Weights of a small transformer language model.
Size: 11 layers, vocabulary 7817, 5.81M parameters.
Architecture: RMSNorm before each block, rotary positions, untied embeddings.
Training: a variant of SOAP for these matrices, 5148 steps.
Each number is 128 + 24 x the weight over its row's rms, rounded and kept within 0 to 255. Layers, rows and columns count from 0. Numbers have three digits each. The size before them is the row's rms in percent of the matrix's.

# layer 7 attention query, 128x160, rms 0.142, rows 0-63, columns 0-79
126:149091123175135118165140130143122156149098121143104089102111089162109131114103164090106140110124075140134108116099156117089101149110115160076109100095141084098114107158143118144095123163095129104125113160090107151139143136137087148125142143
071:108195091123114123113106135122127109113154132060158127144131171120161138150162119146141128166141153090145158135169147109191133103114125122160092132139136187135140176097120112099168117126150130181138139136135150124128094126125149129145141144
070:153120102137141124173125100154140134115111137159129085124131102120124145162104169103110137139103087120148093092104115126093144180143106122063139122084135117124098125137159153172075148123109145161137115152095096123094161130114127122101086145
072:129105141083102160115121167119118141155181118113129177136148173176130148140135079138138151142107146158140181144122146139144183140143149109181153118187125162097136117137088107128129123133119100132110141126127120109120114147121140091153129085
081:109127129090076135152106146100104122127114137153143114136129163127125112119159125124164152126107133148146140125141136137094132111120124123114093142175145139152170114107110123116170095138140124136091143132144163135114134143159111154124105129
073:120101155115134128155146099134118138177099099136144122114137086130080124158110128104081083121134101102132135115155121139131098126106088127114126069118166122120108156127154084138115112087140142102183162173093125148136142138134094151087155137
079:143168091100150152132074076097114113149102119130078157096121077119110090136154118120113117114146128115135126136133114099171119131104170122153152146081132115168148137118119114116140125139167161173128085123144135120148126151122134100146160124
083:146117152119163112142190114088105161163146137150140131124182156152117096144123102142107144095129179152107172118107142098123143112150146116152160085166169154122139142137113116131128151136164135113039149151105130136118143144120115145137164123
087:143134159158118160104155108168108069111156134169125123176123131124150133096143127191131094153072116138132160112125157121125106142152148104154167155132161153122142110110119127144123120132149130117093120120196118117160131120147142096112101123
093:151154124133148098100119138185158166110100146131124140136132165140155162127110141140157106111147130154147097154117109148132155128117111093137138124095169138137161178143133142156081121086106114156100078126098126091165150145115128149158114148
092:166150071106102145136110133127127135107150111166147187104116095132153106138162131181122092142152095149124093156138142088140106136089176131161155110155137127125109117083083141133136169125120159151155133125156118095105112120129148094112167141
087:112152057138130147128112127134084107106096125142153128153175167078102128114164152124129119100103143135119146100104131107124117081121078095097103100086111155128123126120132115144156124090096134147081122128120114109135141159115134156121127171
089:089117194138150133123177112144188113117108095143135117145130160147143125154128122117123177111116135123091153134145125140114143164102117122116092146133137154140107091099127101141149090111156119182136133124123171113117096138114103127125100123
086:095147135096141160122119081112127110147101115110108139136157140094152116124165151089116116130142123133160132145098190115149161167193119136084125101122180132111152118143112140133112120140129157102110144141110162153117131134146131098146129124
091:128116132138123143132121093100111101176112162107152118128146189165088159102175107087127129152130151153141127118160129145170122128150098111138141094095168115147111163093144122138145143136156116088131141113108131140115104108176089120131180158
079:128157166125135135121116104145122174131108129148115111101154143176068088158126107137141111120088133095172116107122147097157141154151133102133129137116168119152126143115136153126150098140089140102117141112124197160120094126100114102040136137
072:124118180143096161119128124118101147140159138103100142144147126156120106115158123109113129167087163074146157161115136177163103105176113164135157168150157151117110111155111127110148112137140105096105129109108103132151114077145138143152105133
079:108160174103117145097155116116105108116158115081109203149129150117120100125137120110160128132121150148112146146103113139145158121150100089166115139164092164162143169126112138166152162092156106121125145107128170110152124117143123123108096094
089:177102107116164136138104128168177138148152185134138120138129132146094167167128131128118089129108139056136139106136104090130055145082113143099116106139127110143098104102110134061089142174100146100162124111123130140138117122133130190102126141
086:096130104137105117119128117129112112131135076132144150134139152115119142128127172104119119153139176131128101139124103072132140139108112167137075147138149143115095136097124124186115121142171128119115111106136131161127133119172127103091126127
079:145096141140162147131100108158121128119086166142113178107144132092109153120135134140152174149113106149112126118114111152139096138142139145112092113120132095161098105141124149162154141144069137119118099122126120123117091148109133169126136115
081:136115183167176138156093084113100163140131091092099128112161121157129152131120145118100108173156094093115119130142125130141147102117117142133120116123132170089145143125136127168121105130133131117135115108159152150184119129111095135114104134
081:135109137109143111083111150120164147186097149101106123124087136136136156109126132132118143155164111108095138087142137152157104133089112136115117080101142130137130145090097081154106122115142113138133141167130097129145134118086134138119165138
097:122122148127139169136103113113148132154140170104113088140132133145098119108108078147149164162116126151143138131181134109137137160100164193148113126135163109134116145136179116101177152113133115142126143085145115163112082141137171142136091108
091:093086112141136146134111139142123108099127159114147119126117153106129163158137133116091125149150114099132126102123140135127135114137174128096103127095139107109110116102138150123147141130171151103130172123137081117133114138159162136161115156
089:163129112129108127142154141131102094111158170174133148100131096138155149141134137129158162145182161147142122151131142131123096118131133107123092165145133139147138138145097084090133088136152135119123076154166158171106104105143173095110119078
085:120130129132120146148102130139117102152104142115152168137124158092118090121126096142129135132091153149114169135112178105104113165185114106157123119175138097097121100097119103101133134092130151149136135162127163095116086121148118165142127118
089:138106131141127134129134107144137159131158113148122193083151176102116129147143125134127160152116145123105097126148130118160126141127138073165137142142132166172135155097089114091155138100130108148097138098105099127156130110132123157178104152
089:137127134029140090070132102111134099147127132117136140147133124110152127093130105157134093157141143127106136158106113112144107099126155130154125150155142137126147127134138162121168137095145116116142113111162143125132133180150144132108101126
080:147133129109165120144083157134105076166143136098130123127117171147157112156129120152134144157123123131142112134123171150145111139148145146120128154126152135123096097113056150135143142122135118109139131170189136119143135142147074148129111157
085:145112111150111119097141116078131114095142125121132104134149170118140146165137135145112131162125115133071125121158126109105146114087168126137157170143172110179139126141092096141123116157125102147102125149124107132139113176173127192155120132
084:142133114113187123131158143168129115072142142138157113143130136114115140151145178177115120120107136125108126114137105151133117129157159149098161128110113102153102109166127141101102136139123157155119170107119107135143129141147105099156116157
090:121119081124187092154064087139130103154083139112164130134131125175095129132122101152178111131106126105178141126176138149147123150102115111121092139148130115137150119132108128139136124129185101109140152147144112165134168080103121126136097095
089:142132151109116160134126144141138115138107139151126149101115123127104134135153121093142087176095127138176127153109135122128165147122153122140134160065183097104144126117142133127183138114105122146156138099100120087120108121179137118157104120
084:164160149130165115085127108093094116115152162112150107115149171110129138162086146143119119127112167136095102143090104151131130132060150124131148151139144133149128150071138098162113169095170129143119121128173122097142117121134110097153079140
092:141115149154170127131120140145139123066123153067126141155138149138145112159138097157197111079120131152095120107148142117169111084120074078139130183119150122139157155122102162136154143123127087150112117159154103108144089130117179135128108159
087:108150138104097126109142126113115140162164133107102149157106142105088133102139118095126103124124085104136152160144159119118095120156102128103147140163077117147136113094119154136080123133103055131097114133134117157128115128110144146104104169
093:157119133167152120137131163156095125110085140190146118172134112132087124133114113131176126104132120108109125164077095147112123130126135102143146151111107145147115154125138153148120178131166131125119137126149168161111164140176109171136151120
087:144096125130121120131124158103109178169102140141118124123186155111117148102089137133121116084147087127126111089121077109109106106121101180134150116139169137113134095123174111152093130105166120117165134125097124131076164120129158135109117131
081:130124148120146126154089137121139095150129111092127063116179093142116116128139120145153106177123151125110104093100113198136098164083118126114117094128145115119130142112153152128149118128144102098145107127116152131114098117153107123108117162
096:107164136109129117083099157123131136127149107104106082090117125134135107076122094097139140149147121115098150112134108123136126089165151151148123117167164135137073119100123115108129104114171126155132133134164129102140109139132147140099115124
075:147133136113104129143131131131108065115117098154141133152142147136133108127121163094120146103098111123114123139112128156150069143111147101126098136111149121145143094129158150144132122137145077108124093150133088101108169157091162139117149138
100:092134130145164159117102142142123098104136142089176124125163155118134094122154129134172130113127173117117112111161086123151139146137109136137103144114111133145166144119129140112162147104110125157122143093151142106118149140159143094135143104
074:117137116144124141114135112145122100115161128126114110176128088140125099109141093166149105133148123117107115137099127172185122134113134100151151068182102144114133131124138124113101152175125141141114118112136140169152122031133129111127113131
091:081127125147124159116141122147096163164129132136133143143139156095126150125139147113147127131121082132137177137097199140186125153139157124115174110143134178139088166088089145111106102156176130158091113118142137142074118155096122127082091119
091:162138097114146146113127115110135142137130123101104169135100149127145098148129169089205137131150146151108170154122144101111089156153149106150124116105163091127134110106112147146133085134114129079089116117127138097134135133133104092154133110
084:166122084134108136154168122118154147141157145121102111112125129101105117182144138169135137111152138135110152129125133074148108194136111114069084080120140113125123044134128154180136156097149140135115084141139106132116136110129087140124124137
096:129120129122105119150205134138150110113058169139060169118151111125165164088167145156153074096130098123123080128157099112155156131160109117145086134143123151132128126103150126112088135112132125107143104096138146145099096105170126119152134134
094:130122188139103116144148137113117135112129117127129122081094129115147171113165157132094153116116086076115129103124133175083139140127071129104137111141143124116114164131106143107146160081159147123124158155116133152129083162101103161125135123
092:120165191146129123147147100191103134157136136113147146142144135141146144154149187115124128115155110147127131084110135160113108158104192133083201083096105139115094166119162170102110102082112121110166155141119135092140161124119094113088109130
092:068121135139135124094128146093111075113126167110124167120124166152070139137136125140134151094141127136099169133146128092156127162110127103109123118150112113113130164141153111129146127160103075171159119114158132152092173151134148186144156140
090:156152143101108148147070134126116122102073146099110153154102181135167102130136154118134109124104110138152135142108152130147143084129161138137126143113103136134153115169102127115135152127093112098137146128107088142141122147166122103139098093
087:104145110121119129116074102114161100122092108088085135144108108112168120153074139144091109104144085127155146127108130128144114165092140108135081177127111140106121122149150142142145117107141108107091112137098123132092140160138093111107121134
084:150099111111141136103083102135176138124075121107160179172104132102100129153133118164080082157086153129085140127128120143143130129125156123125131139094142102079114142151130134128153167136166099149102118074110122115104140118130151092142100108
085:111118134116108141132141138141092139121131109113131170166151122102110128102098132142147155115116148092163143136159149142121108104112125136106159109135161103163107141100127108041159138137124095090079143145109135090102106097172150130174077127
097:156158059142153134130127132112125100127136103117135099107160100114119169129128130133167136150140198123112150119130171134119082116176148167108065104135093100129082119105141141103131094102115171118178140132102101137104122149131116121161129104
082:138145134134172139128142123122099129142167126156145104125138143140118133126102107153114127088114126147197109100118117117122083124120115106121099120125161120108141157140115126096091128096109125127081113124096171115152111096099133114130139131
092:113134120147109156133128131114119148134096127129148152113110150116167114127147097170120157107164108098170135169145106111152135134159157091098176168153153145119149131099167122090132149153147087107158122128170128118178130160124119117134102154
078:124130135169115124086122122110101143096104134100119133131152108126148140114122143091112120126138142162116134123083128129154140117071107071123106144113121144111174088097116124126126161108144153163144143160170123155138088109100178107120132114
093:115190127110091169153182173112108103135154132136131075128127156179113148143123094151116144183126125103102127122102130147154164106108114116152078136149126082139097122132147117119118125158168130125124135107121133125127102119143090109114134101
092:150133138153171125154097140120138172123158116159135133128130075148122114103109125145123122150089147088133060169096103112140125148161117146124103152139148121115143136128153122109100134111163110141147145154130094125139087120142141142115158137
090:112076101107116122109110113082134102097118124149135155125148134152080101116141162171165136129155100128089098093091157114144143129136076133162109116148119109130142136152106164119179113113135143105167113102127088150114119121127120095109103111
088:097119170115103132107116130127143104146120118070126114130121088123149104085096109119123145144167144153090101141119149131125137128152071172086125145155142107080087127108137158168127154153120146110152119160143119091107152081117127121131183118
099:118101092138164124111140131150101110137097143178133136165122154157124171102114137164169160122124102157141133148132131156119144128107153143122139135099159188131112107122132170134131140173116134138113084126135088112125152099142093171124111159
# layer 7 attention key, 128x160, rms 0.146, rows 0-63, columns 0-79
094:160100141125138161131137128157105128114109118102134107129134123104086133125075142117122100121079131167144106104085106135109105101134158128165146131128171105138113104097146146121087116134110167110110163130090128109128114094123107138162127152
087:125126160106101137181135141119137146102122134144154098099105124152145132118096108113126117148107122137150112090122109143140127109118139154155112133137173119106087097071127134105100090129132119128153145174109143096133069095148120112134122125
079:148073145193146171133162156112129131154096143138095105140143111127124124131120134116118139113122143136113146157110115120089084151110143169133132125122163137100161097102174131152150127154148167086146124123136144120128089132189117095111138149
075:113118088120114155120119116140102120120124095160147143131126118086113156153128111114094118129104114066113138132103142111092084133078083104132140117118099159137116150136111168158148116184116157160095146138112166144111109118121142086164116181
076:093129109106100155095124101116139116081106160145144085123120110136146116087115092165135149146172113073100139105092101139118123110130122104116130126076142171183138127116104090102170113129118088158144106141146133083125147120129146126126115096
075:171076163159111121120107111097111099128069143159154119094131125137137126157108159135119167149110115119130125141128115111098089191111108115097165153126151132090131160128148125173182111146150129117089101172097147133138080091157141158122167119
086:132158057101126114131090118107181114125136139124145122131126178131186161139154103122112106136151090177152109095200094139143149141120097125167140138099113119130146143118151092158146142123117134143122141134157150164137137126140115119130136131
082:112142142118138116119090118110141088119126139124111125084118138134141116116135175099138150130085162092125095132129102130118128096117092151163152120114134132129096089170128130081159089152137106113124126138137135112131134104133105140148114104
074:119138136155127142120110146099100098107141107109169166159131089100128131098174139105131127176120116141166174107150135128127101135145124095154144133137139136122125141104132102115180151139149108134102134107141116138070125113093190151137101108
086:131146147119140148176170136162172092152126142116125119122149084117202083095140123136081123167101099109118150103111150114118055076151131108183099121110136092111140104117124122135161137117136099173140121146164129173138097120135115131133138132
089:144120101153169136096154150140151132135128097149106113126094136110151155096120084130129122113112139124156144146133131163143133112119142137179101099109136151135169116139110117127107103124131130059119125096142109103105143160140172142149112101
089:100133131128140144114061101094174106181127157109139132149116132121145071143119127081116146109120120147107125120124122150142132128133133179080113168141125170109131133110112137112073129115093177155149159081175157125100086127128144094146138119
083:135135102131124153153132131128132138151127174141102108118079100096096059092142130137097152130150146158159109130130104123148157110129152098109098140150150143084077134155136148155135108144132154126122141123095128176098170140109101099108128105
083:110097115141139155148089131145135121124108145110126116129187115138120090109130128152107142120153124151163159119110126168157099156156177103099114139081100118105099139100134091131122155174129113153127097155133125115158132125157106118104137126
086:094061138088143131135143159133162123132149144136124116122140130128134137086139104093167133107142155143122093101126133115103127138114082196136130118120136110090135145146132100128103130104098131116102122108158140107187138151147124133158128102
084:124114161151094132123084143123180137145123140155122145097159127146163146167129108152113148109139136131125159168122103108111110161141126118122106116084162108130151103108138118131182106124092131081114126133160129128177139106118116124128113183
080:109119087114139095101125100112116089162169128117130119106133152148118149125111127143127129135133115131142150100117150065151153128147127123135134066122156122132123116196119109137177119148166119166119134106135121123084125099114106105158154183
081:165123139163129103126116092141127150123128111123125115144102153110148094132117097155102134144126124133110122091114155115148120103167120077125085131138123144161126180139102103151159092074163100123146123108141111121160115149151143124111155135
087:156125092138107150110112134093140140135128148132119100091089157102154144125124139091093100121134108123184128156164137103128119149115138136094150095136136090126145118148139073162087191119128134128138149161145123129128149135117181153128122113
085:111112128072152146126158166117130135122136126115106150159119103140108086131110143133108132088131179043146149154098135133138155089107160163169106126146140117142124098123139134130137136114118151130150149158111116126119115087181134087142150156
075:113094090117105115130115092175143111116089088122108102112153096155084111127132152128150137115178120143150083122139151126155106092126146162153108141093139115098104133100105124177148128088121143145159172138141115146183144119119157196138085141
083:168142180149097098107134088188161131150136147115141145105128147140121106177107179120150169102143132118149153137138141114096124117114100094152102146139144072128135127170144141134120130160103170116141122144112116117145142116133136119128070136
082:165100135105140125123073173154157090160132128139127122121093109127138141089149144135144126081121124094181104114141122086169126101087163143143089123121162140106150151097144107148130137164125136104134141119114160162155107124136122171152164113
092:083137107152112101137132131173099125113085096082134167125172151156126173102128096100119128136133158123157108137138106145114136114115121129130107128141124088117138149128120109115149128160108157101099065139159157113141115113149125137163163173
087:120142090161115109155151115108158138119162113117136143136115108118120126098169111103142094144123137145145149116150123166118126156133147151114144156131160103141144146131147118158122130131091092129121155153135085144151177104144158107112132145
090:128139133078089139136167147142125121104108129146129064120151160163142123152157155158121111106133147101152137144118116153153104105103093141139133120170093129137139131175107112133120133124119123134089149145130109135131113078108147122134087120
092:095116121130139103138123086156145131145101140127121139139100109151153121119156123137097137165114109117125188133114162164133103141093154125121108125063153132095165180124153079178147132170147082147149152174145149112133114106095101098145110111
086:129144101113102126106177108132126070171193149122081137127119127073106120099151115109107162143109127150144123109143116135142163086101115082156103127120103163133173114155118137105110168100096133091131131086145130106144118110118147098095106123
080:096138134112129151131116122105128140175137155129117115164141133094152156139134099153153061186140166115158168133130133100140098163133140096131110124122129099153116134132130126136141168089130138142138134126154096113114136149150119097099099130
084:104089137136089100155175137150118123124144130151142096106133105143111106119114106135136153148116142074156104168126139135126126156123150168158097134132121097095140146166131109133127114120146108095101168165112100153139101112075157122108091117
087:188134101154129104108179157095078152118144101148119119110141153124091116089130100108115124132127142135130136139164114146146122090133168118141132106122116137119123114130126090116128149113118084175142136159121129136154142071152129104141095148
081:152138098129110131114136125109112137125163125122107127099131139132099137122141141130081121135096145175115113074147113174145136175148181174153094126083142125133121082143152140135110150135064094093086140137124113149094123132116108165091129135
080:111123126116117121148134160165134155129149123125125129111123094128115148160150165146110138119124154101149106105182124105074108132080159127139112149139141150117115097122137100126145090101138123120128151143130185116160161132123135145116176128
083:088141126154159120131163102129146121133107166117134096128152081141123162119142090114116133134108137106145160083131128126105155145076103118134115067114135076089104133105143087156157136123126137124107127136171074142137114099146158107160137183
082:125103124144128108090112118141135123124137181134107093115123147149128126115129114158154135129111134141143194121132153159134161113203116135107087155146108114137053103136107116097118179084097127152133118140131121150104082184118130115117124150
080:139124156137141145094117113155167135181111113111101126128089151086159112115125118099094132085113133113088149161146134152105108126164097138129107129135117154141150111091132133149158159142127163149119136144143055130158154113142114156141129119
082:163136125164101144073100135116157122122109128121137113098120111153107108130144155117116095091124181119092096106090115093108127122186134129131131135128102178145140143135128095105162101117141095120116117134140099134160135164098120072124161086
085:107144159126145080139105061116068132149124136141143122199137140120137095135103090095110102107160125138124130114129101135132143139147109087126137153131121135154123113097124126123167113127162112105125127111111123079127130113099143111157119155
080:128135075159137152108139129164134115138126110137123112102085119139150100102131116118147149106160117124127118122109152118125116094163133150121118114099088105115113116143120148142115107102119117074127121143076122127096190120126132116136156132
088:128119074072167079116169142150129139157146131114124123084141124109142114134163129120122127138131107114139120143086171110141137122129136078178137153128129144125135113157127135141138151142125135166142114129123162153166139137098120092124141142
097:164100143156169103115110115157155126115076105159128160125174107111142159129122145140167116130104151101140177149128148114131165150148160144111118086126164121117149120103144091135147126154111110081153149145138111133172072097110128117108164116
077:204106104120127117142142124186075117177138080146173083157129122087126120133130126109132106119123143117110099096124114080125120115146135142126156095131094108122125116157113093150137145130113152132137159124169111134118125104137109108155156158
086:108046129125132118120079162121147104139094124114113114124110142153101115095114147117140142098113093156145152134086136138123122112153148135142135162136161104113138051114116128146101133173129121132117119112099098120106109081123140082133128130
096:138079169101132135114165110117129130137123098120089096122167128134133146089066083104114118143122133151132122113113111117114125084146107143163146125118130123154151099109127134135106108167122138035144115133124088107150104135122134183135126110
085:158176159171094145139111151148100122166112101117113103125174133159077103116167126135122134111073129106166137133143176095129114114096092161153101141142093151098111131129128132136141114123093163136121118148109162148164172129134117128173072153
088:138086138141128174110123086151121165123106140160151092136137176124122069095111134152158116134115134136129098153102092125166105146142108119179131123080148126109091128129114102101148110121132151100127134146101103183100067113126111144169080159
082:142124087124106087129116143116135138138147108125130132144098126097190085152112120066114163122105141110153101096143101134144150089143121149083142135130089130145131150153108152151141113163075118138146125181131136125115134109129118125127103144
094:094096151130117140146160145147121140125146128125109119133099123103138106076109113104132091148108152135141118140114087146133142152092124087112128141147159098094156179161147136103141116115143124108133079131101136099131096088125130150100140103
085:105108097183131144078114111091152115116148088144113135127124144146115173127129120110124133107155098153113140150096106174107114120176139076111135127142057126121134150142144170138160121114108148116141124158141103147128185129129109109152129123
092:153154077113108119107057136122123115193187151104169137130136173146084161077119098124152143121116115103161152171154131115151153126130136109121073152120149147129133124125138106113152119167130098125122090109174089135117177094135147170119143171
082:102079118127087071109147107123099143101116096148136159139186107111127108108159103131139148118140135161135096118123140150146128117104088104161123119106128085137108120098124129142121112112126119103134145123121134129139135143107134118168163091
082:139083143093167133116140146169112116110119179123111125087151129104076144158081123109180125123122109125141111084073135123132148137107121140165102115139089102156100145098141115125081131131149162161120132114126149104188125132178131140096135137
079:149112148126159106125109133132133106102116108157158110126148092109105107095121088153131130125151099141159133163115129108092139139109119139178138139157159083117126127109169137129134112097128148109148102115131159175145099082115173149122103120
087:080144142136153109138141086138160085132117141159108118174094072134125158112118107128124156128095167137188108046133130144133146130114128092153121169119093118145161130145135144138096125138128156141164128143137164137117106103136104105149133135
080:077157110152124133130134101127099152093112110120128117147119126125106147120146144128068125133118167137102101094066112109100133096125155142113120126102126147098103103143120107128139175093117117173149117075135115138145129101132147182150166135
084:088138125116140140143123107131109148104117088097147146147071173098109155102148141123120149122119110112120151128154136132152151111083098136121164105117117175085098122100101096167159150107127121144152184123105165077145176136117138122094095156
082:087142134127123099087132114117127107129114131103133058121155138090161118106135129111094092141125089108171123111146134139181112130176102127144149119150113171152165175159108118133150111152148157105124098083116149143118136154107157111104179105
090:161129116099070164128138165136145171146167099126120142150119129143105126124098128082107148106114134145166130159170139106144128130107131159165139119143118123127090118132165143147126115168157140108139100063127109159142177136140094121140134130
079:103102125132130107075111098111145118127144084131131110119126148130143096116161101092108116124145111114109126128135156101113149154147126084144104147114121146173112132104141121125101106101167178121123162162107116082130116136177135177139138108
084:122137117166176126160120128102102112146119103136132140129161123145123117104104133127150135131097148087127102131169126110099102077178136150124167134153144141113102164097088153114110108124117137119147116162088149109192095136129127110134113157
090:119099141160083131139141153133112105073094153107137152128100079152180147126118091109100089158140164161164172155125137147151121110124092174098161128105163105145126141107142170105135138114141138137134116147118149129110113173126117134141148111
092:084114137144187134182135112146119200125129113107130176098109097102125098153165157113106123174142150139113122173125125093125131115114153137116173125099127127126126088110141156120094082122137144127168161140128123139140126131132134146107112152
087:106158103089153157107127094132098167144123127130132145116094110109146097110180121121147106146149088076141130092142138131118148115128140102095142120142132130149099130120097132124152142151210105115128087078152106165106155149121090150118136128
085:158121170116081112164116158121127139159151120075124139125137111102140099073127127106154199134148155163143127121161092123134111103101127132114122096130129129158116115099117127077130153126140158164149145112150153154114160128107154163157112177
# layer 7 attention value, 128x160, rms 0.163, rows 0-22, columns 0-79
111:146123123103137098144113113105090165119149135150120108127123151127143121126119135124112097071113149148110123132167139153153131125101128094160146135124131148097147084084113130127133118135129070118105138106176175122138074117133098125159152130
110:133098121154091093087098173107128127112135104113102137088073114142138179107111150101127106115120128104131095094144135150145152127146143167143153104114099139119114141080088145117115155100136159164131099150085154093145135162119138137129107092
105:095094128115109111136140101127091120132155080136097118147136118120113101086128120138115166131123120095153113117120144167146095141116079121152121121095171096127099110169148150145131150143141090111132171137101138137130139052134173132118162140
119:139146116127182125145134093124106154130101171204139134125107199107104120141148141109093100084125107139073123127160090162170111151142096132125136133159158154143144142140136115155160150091124125124143136168101168102120118111138119116127130188
112:108159121167138121125132163137120131134105105122152143122126099139142155163129129123161128145075151139125155109099122129114101096194141131121171106105135156152084153125107176155099130105120142148141094124155102142148113106142131123117138101
098:140149109140103135113141152203092151138130132141133153114126154098081097140112153123100114124139133136122154118112164130134091143123124131142169156111154127172116141160123139140095146153165134153125142149094152123117149120108084120097147136
126:109128144136151140148140139152152140118111150131130125133150123112160143125135142122155148138130096124119137139136138153066153115112138120181125110168107138113159139144097144136097110128159119126098132096180100106157110133177122162103119142
104:125113130166141124093113128110102099160161075135146164117051113097158099138148075090158096127125111114137124155133163146151145138102117095111132156130158136158152128093141117131114103088112157112121138126146144122112139107121111144138155120
108:153081139108120168161090118137109144126105120099133154150117077141123127138130096144151132116121140164162129094127122169140127135135140116068130159094120162121164088105111068128100099125149126105120122145111094120120092191158115111193137110
118:137120183111123138146052104184151120109108151076113122119167101061154107161144128116137174078144124149124128119097132116133127128135140163137158134139129169119160110112133142093157118163161082152092089137128099115135134134137112126142166115
111:156101121162143152139111111110101146078130131155132111093116156122130146100131174117148114138156170132127123136079113100116122141119159097099110157129129113083131152124143152095166143138095135124107104142127144199167140121121152143112144129
115:101150153149111111105126127115074147134101127134093134137125161167153112104146076129124147150143141121097098151105151151124149112148119170132111125148114157143150145137124095152122153119113146133135107121110071164137107120134124086143108112
129:100176115093117129136137140090130132166113141139127109110153117147161160133099107124133104142073126108099164152152123146105130099134129151123115103134106120153123173116137156157157143130120148102122122108128123123135121150131128154113116121
112:095125153160144116137117142102166115099120143146114139177108139149142185103133119066146098122133125180132129149137098078154117123117102091139109156136128121131135088122121143104118115117118095081117137138162164159097080147118159122122202110
123:133132144106101106120108129135156136113132096122102104161131100143186125119124066135135151147119099108159164130180189128126096123116147126103100105122170134152087123134140089117111174126129137153113161140108153151130139151144133123106187113
112:168121169163113159100096105142153120156103164132123115140112126106165106129117111130131080129125136156132112159140194124110104115158126139127159122113167146132096152180104121111121089106134156121151111173122125143120117140145114174109115176
123:135089141087132094143132118110144137142115090127120120158136076176099128140108099148138161157149135114154139142114161123144109123108115102115085112115139143143079136133125082125097077130150121127173136149149117101117150183126152129125112152
132:125075108115099155102121133157097125098152138082109106096127112131129152080101129134127103113128142162156149116112124133151119123107106139146103154155104121117152113136149120102155120141104112123133152163130138140135132120196118114170126099
119:165133127135167142104110145138168140152112089170128095103091165156171109139152131119147144153111136127094161121164145147101147141155063106120131118116119153123148139181075114156117130105136136102138143164122149134132124134166089148090126144
102:110144116104144103167121147122151120139142133174147094106138140138114152116115154117132121149124162081117189150102115092123157102069199154188086134144120104166093127125105152151154151100167158149096113126122171104086121104137102141112093096
114:102150124140100153118164146129094135106142174106100145134159122131160159183091155160116121126117125147079105133163111130139120149164078151105138098130167100158099127127081121083129131146143079137089104094145110113123129123130124137116106136
107:078116130061077146143130117188154142127160130127131108130114171141113127132111116071127136170129147140115138146111115136138141118098101115159113173107092158125077139186118144113133104144128129148134173120138159118113130127132120143071109166
116:160073143145163066126154134132112169138113123160128096122137090153104066132113092172111153137139139127085126111087161127118084127095138145113142138158133158116120147136115135171134163090117152179163166127107092145149078115158070092119087130
# layer 7 attention output (transposed), 128x160, rms 0.159, rows 0-21, columns 0-79
108:108103138110130140110134170145094131165197138144112153137133156128106147139134105139119134171100120182139153148117135100148129113132146129129112149151162164110120112137103108130109132152113112095105132135149137153114120141083108108094099105
111:135098179090131112098127092126141097110168134117118154139102105103121157130121140065133104163157101141106129128121122133133122097112139068155108084137131113118101129095111141137140113089118098100141139152118110138114163134128157146098150106
097:124108136166132128162123139143145144142144085093159099125103106100137150112136149109133138122139110106122135124148134152119083100125101105112131129108142143129120141181043126126117141103162140111134144155149119104124099111091143092130094087
110:093138108124134142169158185149100134159095113105096119100133143149126157118136156154124130095125108130162146148192151125120164157146126122102139146121126140073110176122161145125099184132120126097173162120118146124130113135109150096138121135
105:148124094137149166094118089157132088133144162141186136124145147124131159130134131096133128129122142119108161141102129134135113138162173137137139126117134122169096103096149150160167092087160128143141114183136150118125143114170119158124154096
096:163151136140112189135119149117101086097060128160100143121086123136116131125116093148123059135156113103140137152144144116085090103115131096146132152156140130149113126119104148155123130072167126140105154112115127094141092098098118150108152098
114:122081097133162135076159099163110114137129186144123153146151154109114135117123111128149149084103119117133124125087151150132102166088159101157117130155140145129125145093173144072145196155134109190070109094153130143143111124137120153121137131
100:133127158127131111102111104144105135135107107126123119137130132100141126151130127128107124105097130099169100190113147128102144122120149079156146151168153089109123123166077099111144126127088144075081126111124151118112135140161151120157100139
099:155086137141122126163145145125134105115115121160101112093152108107105119138126120113119120171125163124092101119122095115093168095088162114123104133139141116142096134143185099159125122091160101114136133115118128136155133158141108180126106116
109:162103111120130142139093129120151112128102175111106105092130106086136132162135136093115132198164118137081135115095128134118142140137141091145133145131138081106126180149216148119162106140104137177096083124150129125151135136099142134126145104
103:136112123179143142139134156119096128112139164181170132145172171132118144115128137128138114182108146136140186156100126114114087155083131132137126168106106130153132133157143131138098143173111139138090145131133152119152109120174126150117097131
110:152124139121118076162141098142194146132151121075130113122127132132111149115128151126114112127087135156176136123171143149122131125107150150138110140117124129109133126169146152090069146107096161095149115113113086127118151136115123128140110131
120:112148128122127120126153124101134123145167116104163184134172133165144111103140158070135153119105104149134140123131148183137148136152128174127123104130115116205143119065156162171118120140166159139169115133126174136130141152133130130130167141
105:106124131143112132137124185112133146121156150130100092140121165144122162124121135143111157137142120146089116126114122105150137139123138141114099178171107131100139104161097116111129075106115109132147116174116117154112112143089122104148102079
112:177159165128122099152144093119117139124102098155149132159120131126137115150120115100111156109123091139087103085160127168113131131088101107097170137138123137173157143141072122147167124095126158105091124130131153118116151168129134136165119117
106:147165155116107166159130115130114100131101139115152105114105136131088139144154120141140143155147146112167121126132176159138069133127153139125128103153102143124107117152139116082152105132103116110136151122147126144126166102161147173170097106
108:135146125152132078131140121129186153106173101122156070140120141105127139146130143135142145105155142117108074081157131139157119106095120129117162130125126155122119152131076090108168109153127118135149134099153115142147107142121127153143102155
125:080120148131107155163099149148109127113135122121147094162115129167129099102142101126143126148175111120131119150127128096146102096109126149124128090171110117144121144213099152122148113131139139074159125151139119163167113127157099117111133108
114:111137120163171132089143145163124140092094142175157117140120144133111112159126125172150137072108108116156138136151144146130131152143130112138130130102123112105097141098095167138144130152115117102131118119146145115105171130175136117144129155
098:102111145141121084120153148131094135110140122164111104152135129165144153115113132097114131104141109151151095087108141166120092114145125098105115118165102123170151122112104128098152130164135097137116107122105161129148091073092132115145162165
107:121124123158164149085118142119140094070114114094048171137107152159127124139168163126142141159094105123109106132131108123122134146144127164111114128091132103119135120082098170139151096119143120133101108160100081164152141133098109111145119111
097:132208120174095160135155156147135128092138137128165103137093130133168077114112132133156091123113094112098120126135142157137093121137156145132152179109139132109089144130115173096128125122141088170115148119144157100154104107108128123085102154